config.yaml
n_head: 12
n_kv_head: 6
head_dim: 32
norm_place: "pre"
rope_base: 10000.0
tie_embeddings: false
init_std_up: 0.0448
lr_mult_up: 0.669
beta2: 0.99
schedule: "wsd"
decay_fraction: 1.0
decay_shape: "linear"
Each number is 128 + 24 x the weight over the matrix's rms, rounded and kept within 0 to 255. Layers, rows and columns count from 0. Numbers have three digits each.

# layer 2 MLP gate, 512x192, rms 0.0427, rows 72-139, columns 96-191
151066126101143108125151133117150120123174087140166140123099140109144124129081107118122111136163169106122114112147142150153132104153115118148148109110111104126188120121126148094152130135137114161133147153139143112115096126121098056125096110098133173131120100140130113089097154122083134153
153185153100145127094162113167159101131110149146140107116128150118153099142103146145161120084098135141132154123120136119126108090143146075101124162128135141105136127097138104123122105112111156119108114094164151142113106163145111132149108119093096108130131170174129136173126162166143134092
125128151140137138138126151126070125138116107138162113136104123145145113131143106137125109090172130166110113137109154085100151139203140132157169155106116111113115118100102128151122139092114138088120135080109158131148127096143087130134111119138148157122143138114128099104129118132141141145
142133146135141102119115091096116121121127168119092109139133157137110135110138135139142108154138137115165141155132132143129114150124148123103133153091122115150153126131112155105104096133144168126154132139147163135157116149120147124140118111081120108178159136178129130105094155171164123113
140164117113130152129134131187138124120095144167182130084138107135108076171191113125178149139085114069126123116116120153121135110153106170155138149105084141149156105161128117140148151149122140133123121059147121120154126109115134108144119166121160094110084110159098170130167129153127113122
095123075109115123116161148164122150127101136153071144143123101122097058115130076136139113103105144124143127124107087071115128195135134142125116111168174118128161134135154116117126160168128129118141119141122142141144117131134163134135149111145134135134099164152131127145110118111121124141
138153134134142077118148163132186147102087095130177129140150153107086129141153165086107134147103161119137144120160118108148138199173122119088131097125123130105136133086144132105128128130127172127154126123186127088133108135122126160159062117145105099125136161106149112112132140167122163134
135126094150124124136154121148201133120122129139150119139115105123154127128123120093099110171130146111105136144130123120157126114123143127140140131112134119126135109131111159129133152115116168141139125162127089120104149132179119128134116091125161120113129161116132106104072114123135130146
114079160094103133083115118142092160150091144140136132113128132149148105140138156105092097131124121092109141163124152108138126152154165130075138141125094139121163134139149144129141158142112119107158120128133176137117158128120123126127099114144117145123091118150124140125129144145149126094
065147116110151149109078096150131137074128177114113127127159124102105076093140110090155111114168125163130121141138134136124115186150162143150078145136108155106146141146125146112117142159130092138138124113119137120132099093119168137094123165101107088114129118133127092114163176141100099122
170126088089098117122108125134112155200117113194137169155171153177148134130138157150149120179128130140098102135164117101158134150088134149108148163157095136101108083083138152126114121140104096133143071119133147121136138090162127111146144137093093129186131169138127135134092128073102104112
101144121167104115160103110136119127149094142131140132149124101112141147130156117149133155126101071164102111141145097130142141131135104164156119144102133104111140127129125133078154145130125157136098138163135136104172119121179124148153076101107130153141130154146105121171089158120159103131
163104167092149119118115114147081084125128148127110106115138067117106128136116146175092128083138149138159147125140075129142094141086130173111160155140113086127127121112104141124096094143118109140136082128142145142145080118140131076125115146096117102115113145105132127156198137087143159094
065099102134146173114146138106146099128140180097105151129138131142158120106145171084115105142126104161098144121101137112128146161143145142119105127130154128138142096115132169135144107120122179120144127140153114122101151138158122128120084130153090082130144121153125111094117120151121108138
147156142087159111124115138124124139139093129126122118115116119111107100134098105154101120102117082127120147095096166119155131125131143082124108145146159157134109134186175126108124165152109117129122077144092128107112101131097130152146115099073129136104150172114133130099135097145145093100
084121141113106138116099141163104153143117166133113177119124151145180125110139095087098128124140130144154116136133155105160111099158134141178127095102147108129136163145153156114153156130113138133214098092143159164081124136157169138142139109075104157064174112122153150119136181134116113125
138152129122109129132101167170145123152098113155152104088141116123144135101136161096146118152136133115110119111145150129101137133150172147115133161128147119125102108147114136107125125165165089171135122094106090111156141154091135117134142173075131118120117114161159144094198110148155086147
158133103172135165126104182094142128147111129129115144159115116102122163124132155151151109107098128149153134103146185148169134141182158135124148125136170107167122149107139123171135137166130123095134142118106110109117156138121118135092153153155133119104136100154122134156138114204107060174
176146131100125120109152094117145120128108126125116124109163134144149102134139129143138151125129135128156120156142115120161108172126113094113151110107154152093142109149157130087107094147104146144088103163177140155158113114161127130106092122122173116143132111138072163149133161135129134126
097130133089177152124135104157142167115129167135174085106132142130104105125186138161071093146100094060155108151145148123129098125129153109138135130116111085140123192117153169121156131151121123111113095169161146145138127129120125184110113181132114102099153118141144089095133164130191130132
167118111118132131115111134135155136078133099125158147124108118112111179164147090107114132180117142189108083135133135134137157107127097095116119145112139113096088141102123195179118124160125096184129145143153095130114134083115121121125128125147111085122152132174132150142105139150118092110
113133132110132160135119135106157130137119150172118143160103169118109126146145130186111102113130108130138136120147141155124114085140109167149115149144123132097100132125117135139126106114151126115131137103112118126100126129117152141138123170120163144100134119120110079132147152145170097151
130144110146140139108108159088109179158059105160161158156099175083125165173125107103140133134130136171168062145129136165124178141144181157097138150154109147115121156117151127157123080150154124154097153136099128124130164092134146129109136104119081126109128103128167095111156127137121103130
117086122178110152127076185147119140172123117170116125162143102112128109150116085158087131105119147109127118144138143121087107127102133180153119138148138130148107114154122111104170101115132132129113131112102139135178184125137145142125140153109122122102168122078145100164116144133160146143
130127166117143121093132106120140117135091111107129176100136122114151134121112063116143117136113117102143160143144120114124122109098107133128185151150097133133136127143104110116118132091126129126127083159121092151130132107129120183138128131119070158125108146117123151102125125140135144134
111119110099109147122093101125110131128082138111122155144117159115151074107144129130111132112153153093147122145131091134104128115122107138180097140108120156130146146104160139107122100141104150078166124120131117116140099111102120103145118129167153104098148140115131119103075132130126150139
147131105115128136127105102142104114147115103124130158128111146092159101099108108156098130139121147143161137139133160093137164155127127089114147134131117119096114133125163143119115109122084098190122091126122113115108147096156114144153177144123118117118130087121109106092117142096127129148
116138153109142097183162129132162136122088124138123110124133133120128099139095172121120118134128106102106161104107142130137104086100122134138120149127130124104088119143138103116145134115105108134113143113144151108163128104189149121146145126139119195119136139127125126129184114149174127118
090107149130110137142179180125106133134099145151110101124146108125128140125120095116135137147101109123153121130088139121134099111133100139161079108112095152102126129107168111122142109122121108114133139129106152140123168113175155109145124148130100084137170152130147146122113143120176117132
134099142141138171169108139128121095172165160121149117096128138124121142112131104139125105107157094156117072134100173145152058117120103129138091164093125106105090138088098125141093109120119126121180093090140139140114110156146109175099127173124129117139131194131159136146101135129141146135
148143125143147148127124153086157153138098127122108106112127139137125125141140103128100112101159127136119121133117114102143141077129160153129126132102104120124136142148133105125125119170193117117142117102152152159134126137130100149131144136190130140109073179113116110124132145142121145149
099099153129133078135112138126151134092153120163142085141134121122172148094119123131111128128163185139165113145146120088121117151142142153130112159128124154116142126104137114091130115160177104130138117145147124138133128122141188118106097100134162170098121143116115139167181155096147113145
115102140119123156132150111157132119152130124125109161163124157101151154132140168138127092132114064136132134130144111111153151124144106156135118139144115135134151114124107195162144100132107177119138118092149152144151093182157129120120124129124132157152107104075131136106123098101109111092
128121125142150101142117089144130157131138109130136149116142113142148139095141116107149114181133126126168128133117120135087112109095134095174113100138122141119107131091170116139086093096127139121155146113124114108113146153123142106149122161085122091098167163107112137107140186127146125169
152081112159109142105140114140108119149165156129133110098072102111177152119121093117104162191127109135126150153100127109148126136088135137119123139139168115120091111127090109119131105150104144116126111114149118131086172062151150134127102126124137151080144147153135151128099128119137120137
104087087142140097118144123146114136138114114151119124166138140170138131140126169105070140103130119130105120137145165124124148131110140102137101136132146152116094108104130094143140087152124176126148128140097128131119154116136124134129099132117153149118112139115109176137160139101118145135
127165119123134137092109081137149106155068136137126124106141115087104111126112109111174139110109119083127147100130134122127155151129134124169135100118197078118148125106111125125135152090127139107111112083110141124134151122150132115122110142150113124106115129187199118149097131078132231129
149167152114171113141123135047162153141155101165132136133149113113172123169103157134088106126152081137078138083121105123111089110135147103074158117120081110137155139149140157145127081114161147159125155125106112123188109138088118156115128142125113114131121135106129085149152156158159078169
125111138110148125122137118169135113152165125130114100129125124135110121126184138122131115089116136156110063098116125122109155120143145126157145133146098114174130130135108134127120161117090114127130143107145160108169155148142120151119116170078094105126144099118105158109174178136129153112
135138180121160110128071110167159093149120096191138136126129111122125125096116094122178113121141091143088143118113165194108141096115138083097180099075086125131088100108143095070088110119123091175121160133119146130155143100160124130152101089125167148145123199147150105147142108152106176135
109140098131132108161133137126120131136130134151114136119121168091117115126108114147136141166158134098139120115186145111118106167069103148112144135126160106127109135147155127130131123102126111096133096105082109137086163101160093136165123159111127090109154161126117116083187140097108102094
079094169125128136180118139140181082132109107133112115128105094106108134127134139058138110120127133131119130125115162080125112157108151118177145144121165171138133179119157150157150097162124152139184157116131143117134139142131142143138062171161081102134081146170157113157054142071106189150
148140157119090115178152106100154124104114142123106102117140110082100140128130116168158116159140137119120102143146146133177127150146105123064122126096133086127100079135119138118122124133169095134090113129118086096134114135105139132128131130108136145094135142129140139097172099128115147136
114156123101124122096140157166131133160101146093122154115094132087115119119098157131148085105128098142106147127120153120106101173125122144140112147101121125157108177141107145111138126098108109130141104102146122132100130135159109168106108135102131118157105139105129163139132125095128141087
119077163151158144125137139091123136119092123145097111139162136149100118159090165139143087108138174122094130136160099142130126145133144130147154167075121083113154128115134148102101165161131140146120121118149120095099151139121106179108127073146106114128110086110077099115149184139132132156
122118107112134120114124109164119123132135151087159123099127151097088132150158104119122140115122129130127140122100162129153159085116171143144154150183187137146172133139145159109148119125100109151132148147137116171124158130144135118123091128137115125133112123112154123167096128104115146159
124137169151108195130169127105129117132105169116120121117164128151105124108148172110126102105102113140123116129131131131081089174116099134107109143126132136163162131106115128154131085156114140147133106147138171115120134153121142125147100172125116136104124125134118106103178163154118092160
162145116157138177107112131095113165134119175089129123139136085146137081147122095125117097119153115155137101094144163122147082142141093145128125135133147120138130132124126138109126123151114120140136120149112095141083147124089120121142144111107143153134105138084134125155147126096145142117
114114129162127093122125111138122092127141106132134110103155139147144110114105114142105103157146122162104140147127133139154149123147147125119157127111126163138122161102094161127121081118112106144139161137159112139150120123162114132094066129117143125134142134130118146097075118092168150118
152113121147161108151164093147112123139103146135139172147131103127132159056102138095156129122155119148131116140203112121113191142119163095137145147156174152119155124132140122129166166116144075157120125134123125128098162119111093144106165155095148126094136103134114115125091099113180147176
115136173103120105130109124136154076155141145234104076096189070121134106090133111144130164092147140136104094147185134132132112142132136098119098146090091198184115144130105141113109103067146123162133130154165161141117136162126148069154130160107118124125186135146149136107122169171172099133
120149153112124103110135118079095130133120124152074130095148156068113173106132087130186121128087114122104143078169108131159069154113126130140168130130079121120130124108148125138113132140186132143146113122090069191110115131112104132157160122138137153155150188061085150125220122140126156105
134140143142110116159171146140120128153101080117116085146152104121162074165123148113088102095118112131094113158119126107136176133106158114125136154156125087112091107135106118087135118127144146132091117189161161137156088110134138147145098185130128119120113142181124143150139122128128112108
131126152156153139110080136130115118177115124163113137141133134127174119107132129140138093126152111111174131116165124092149166138122150171157135161141110063167133115156142199148093096138111182114146122135179114079118126099122132129149078151138076159159077123103172144147153148099114150135
122116100178141130116101129139090156147108134147143112133099105121123161139129100133082098147106155110172116123127153114155140133136123107142120113141121128115128141119124136107147112117126110084113120102131162163117109122143120143120114167121132132131151159108130115083123161132117131128
142156149132115089147098114155173136084137147111137118076148121109167128118131173168151096141078114118127114148155103137124100172124109155113138129123134085151108147132119142151139144136163130114107062152123122124132167184116158141133128128095133129118114081115131073094179097126138107132
126158146095138109101112162134136126160099144151112137122121075129118152131115126128119113129154146147100106128116111153112137169158161103140106130084076122129137135134158138107142120113130103113159105170140129107135127127104108124179135139139112127145090127167122142147097109165141130150
138120138130132157169145093131170104112118143134153123139134144115166107130127123062173130100120148136094108167141166134124101131121124138142123133116119102126169085116116136146129112145112147146159102094135115164109101122133164092147165140146150112131109136090135134117077154114110093132
143137096145116144142095131112127139151113162148158179147121128075145092120141182148115091149095125115120149132121172096131122166149087148163139163113194093170086101123170118120148099164105135102142129129180127121127114140114115121104144130100104126140125139110123114108127117107102139129
110117144112116130161134143110117140134126093136125122116140125107120076111092113130151127134077125155158145122157108124046127094077158135150122091139083137119112143114175091100094111138125137123193108143108131150148126085161165091162130132121117130126159139188080174123157142173135130198
109108118118111145119132101125120122159088127136074152146154139100118107054070127106140178128133127096123103135125112118099128109136103145100130138147112113161142097126114103143106121173102124114117133101127136123152124127132113130081169112095149143156116141095113141175126140124133084141
121108090136144118137078118096144165120122123143121099124126149109071117144084105160118161099093147109113107119104135120124068102115121139121077132125135090133105187136143149099121110150122108121089137120128090141107146116105138163130105127116108127130156182077122132150121133179165143116
076157107176127140126095148116142149103137126144172117144089143116100129133139101111118131120119125142126157108121157075131138122128161108140133135162109099154124162125133086087165103110109170123136120148165150126121138102117113104094146111142118105148114141147132117160137157142146100080
174168104139142139134119149144150142128167084113117134152122146148126130134128108122129138122124155125132124104113168071066161144124132163121141134143144115132147127131124077164141100092078170078113129131160137144116113090150079169128124110126127116142179140133193108094103141153126095110
138146157132080130095085129112125126146144106176146149132115174098185126134116109112166123118137083130150104094140128120085112099135131134128111118107137166125123130101110147118108155112106124120135091143147107149107102101091146105120103131132137127106128124134108140107130166131132124158
147165135114141129129152066144120114137121155063149126159137156126143056122168109139166086109147070106140099086082132150120113148111145127153157122127139109128162140130138160143088105202146151131127146126136142124122128127143138084114146147148120112138124110095100128167118124138120131153
136104152103174145175100110129142150087115155147109109127129171142117147143130125112128083103116107108104114180153115118097142147127130168107132129088114161158123126138173155139105136177130144133166077116094068102146142145141173122139097161158115150136130093154117140159153105141149118164
129117123108140109121154103086113123073150154148063131160125147121152146073145114106140126146129109135135155119084130157150131120176149146138173056136090141147119117123059145128153134113079138111166156106129096110188111131107142102143110100109101151151101092141073127134118127121133134144